Weights of a small GPT-style language model, trained from scratch on English Wikipedia: LayerNorm before each block.
Each number is 50 + 12 x the weight over its row's rms, rounded and kept within 0 to 99. Layers, rows and columns count from 0. The size before them is the row's rms in percent of the matrix's.

# up: layer 4 MLP up, 1024x256, rms 0.143, rows 689-694, columns 0-127
# down: layer 4 MLP down (transposed), 1024x256, rms 0.124, rows 689-693, columns 0-127
up689 110:54 55 60 49 53 29 34 48 66 35 65 55 52 45 39 48 41 41 45 60 74 36 54 33 55 42 44 43 34 30 42 61 68 50 53 45 34 50 55 46 46 63 43 50 53 56 57 54 53 33 61 45 69 37 63 61 35 36 52 60 56 58 49 33 52 42 51 40 37 75 48 32 40 46 54 58 32 21 49 29 68 55 52 48 48 50 61 60 69 43 68 57 69 39 59 67 35 52 54 49 48 50 53 39 48 59 61 66 54 33 77 68 42 72 51 40 35 36 57 49 66 65 74 38 30 48 60 52
down689 104:27 59 46 66 66 41 41 47 34 29 65 32 57 46 62 54 41 54 37 61 52 43 44 33 57 55 46 65 36 29 52 32 64 54 53 33 69 50 44 43 46 44 36 58 82 34 45 74 64 50 59 38 56 74 45 57 52 33 51 39 39 54 63 36 62 29 69 53 61 46 56 45 50 53 62 29 76 43 63 64 55 74 79 51 31 35 64 50 51 56 50 70 61 57 56 33 74 56 65 65 47 59 28 62 53 37 32 48 60 46 42 53 39 43 59 59 35 56 48 63 37 58 65 52 59 73 49 49
up690 114:48 28 60 65 59 37 58 60 55 53 45 38 47 55 70 54 42 55 40 57 57 39 29 33 46 42 42 45 58 57 56 35 43 48 45 57 60 63 46 47 57 60 55 47 71 52 64 68 62 58 25 37 57 59 55 34 44 69 42 46 27 36 37 55 52 69 64 29 45 45 46 52 45 53 40 38 53 40 45 60 44 57 46 60 46 43 64 61 39 56 67 48 33 29 72 43 36 58 49 51 57 51 62 75 67 55 35 49 75 57 40 54 47 44 60 58 40 55 33 49 27 40 44 38 51 31 44 62
down690 111:46 60 71 55 44 37 59 41 57 43 51 45 51 56 50 40 57 32 54 57 71 48 42 55 48 43 45 46 19 40 49 48 45 48 52 48 36 37 47 34 70 42 48 38 41 55 81 55 60 42 21 61 60 38 41 67 39 45 30 60 57 62 35 50 57 46 30 41 58 44 35 37 62 65 29 52 58 71 50 48 40 46 29 48 26 28 55 59 60 62 46 62 38 40 46 55 55 50 70 49 58 49 34 45 68 44 49 44 48 28 78 57 69 35 42 55 34 45 79 56 27 47 55 55 46 48 44 47
up691 100:59 59 58 39 46 63 49 41 45 47 42 69 47 45 46 42 65 40 53 57 53 49 65 49 53 46 71 44 40 65 69 49 51 56 39 36 38 57 56 47 62 68 71 61 60 48 60 49 35 55 37 40 43 46 44 24 51 47 58 32 33 58 35 28 49 47 56 51 36 46 47 54 62 45 55 31 16 51 66 39 51 36 56 54 56 53 52 58 29 48 68 41 60 42 36 46 50 49 47 26 51 62 57 60 37 42 38 37 59 58 55 47 62 32 38 51 22 47 53 27 37 86 47 47 48 48 47 59
down691 100:59 45 61 58 35 45 42 49 53 32 48 71 81 56 43 49 54 54 35 51 51 52 45 50 21 55 73 45 72 21 40 51 49 40 30 47 63 56 39 43 55 37 53 48 41 49 44 43 49 36 38 35 46 47 51 75 26 56 68 50 52 34 68 63 42 51 32 38 64 22 54 51 52 51 60 68 87 72 31 47 43 54 38 49 57 48 47 44 59 42 46 62 51 56 76 52 68 26 56 47 46 39 43 45 46 34 53 62 49 41 49 46 42 41 58 55 57 48 37 54 56 37 63 56 58 38 54 58
up692 100:53 47 46 57 68 43 46 44 55 49 40 58 43 60 37 56 32 48 45 60 57 60 49 54 46 31 35 45 50 54 57 68 58 65 60 56 49 34 43 36 28 47 55 44 30 38 56 28 53 37 49 75 42 36 56 67 53 49 50 40 52 46 45 54 62 47 51 54 57 72 74 33 35 49 65 54 53 36 52 69 51 38 39 45 44 36 40 44 70 46 60 41 41 50 67 40 37 50 57 62 49 39 56 30 50 47 35 59 66 49 67 47 56 53 42 68 60 53 50 43 37 61 32 40 56 55 56 58
down692 107:51 33 44 63 58 56 40 50 81 70 51 65 64 54 33 49 51 52 60 55 55 46 57 36 40 27 30 53 42 48 55 33 40 18 48 52 33 51 45 55 66 39 23 60 37 26 48 38 48 51 70 45 57 56 49 57 58 59 68 47 43 28 62 60 35 61 39 59 57 61 57 17 51 39 60 56 49 57 46 34 53 41 47 53 63 40 42 53 53 59 57 42 50 55 57 51 70 57 36 68 58 51 28 47 48 48 63 32 53 73 51 36 39 31 49 47 52 53 30 54 51 47 45 53 67 62 59 42
up693 097:43 43 55 70 46 58 53 40 40 56 28 37 63 49 42 39 46 42 48 36 32 33 69 49 42 64 57 49 59 42 42 59 63 24 55 63 65 67 60 37 57 62 51 41 63 33 65 30 32 51 36 62 60 35 47 58 47 47 64 50 39 14 44 45 41 29 29 47 51 53 55 82 39 52 66 38 62 51 49 74 48 37 33 42 70 53 41 55 29 49 62 66 47 44 53 39 42 74 55 49 64 72 46 55 48 43 37 51 55 57 53 30 43 59 48 57 48 56 65 48 54 50 49 50 22 53 32 62
down693 092:60 42 44 39 75 49 39 49 41 67 58 38 50 54 44 60 63 45 40 64 53 57 48 48 40 63 56 59 59 55 61 35 38 69 43 33 53 32 46 47 64 37 61 59 49 72 25 51 63 42 28 60 36 60 56 55 36 78 40 30 44 58 54 59 44 48 62 33 59 59 61 36 60 77 69 61 25 38 44 44 60 70 58 53 48 60 51 52 52 54 43 63 54 65 41 47 53 67 56 28 38 44 36 44 59 59 59 61 48 51 37 52 61 44 66 48 59 39 19 44 85 42 62 24 44 66 56 28
up694 110:38 54 67 55 64 59 63 34 42 55 33 43 50 51 46 37 31 42 36 65 34 52 66 67 43 69 50 71 42 49 41 43 55 42 56 43 57 54 49 54 41 45 48 46 63 36 70 44 54 38 38 59 41 40 64 45 40 74 48 59 51 26 49 59 72 20 61 50 33 60 46 59 53 68 59 35 70 53 47 61 54 33 60 46 51 67 69 60 45 43 47 13 48 65 61 48 45 47 45 49 58 49 67 34 40 49 42 57 72 54 40 28 64 40 51 62 47 42 50 65 51 46 52 21 40 39 38 52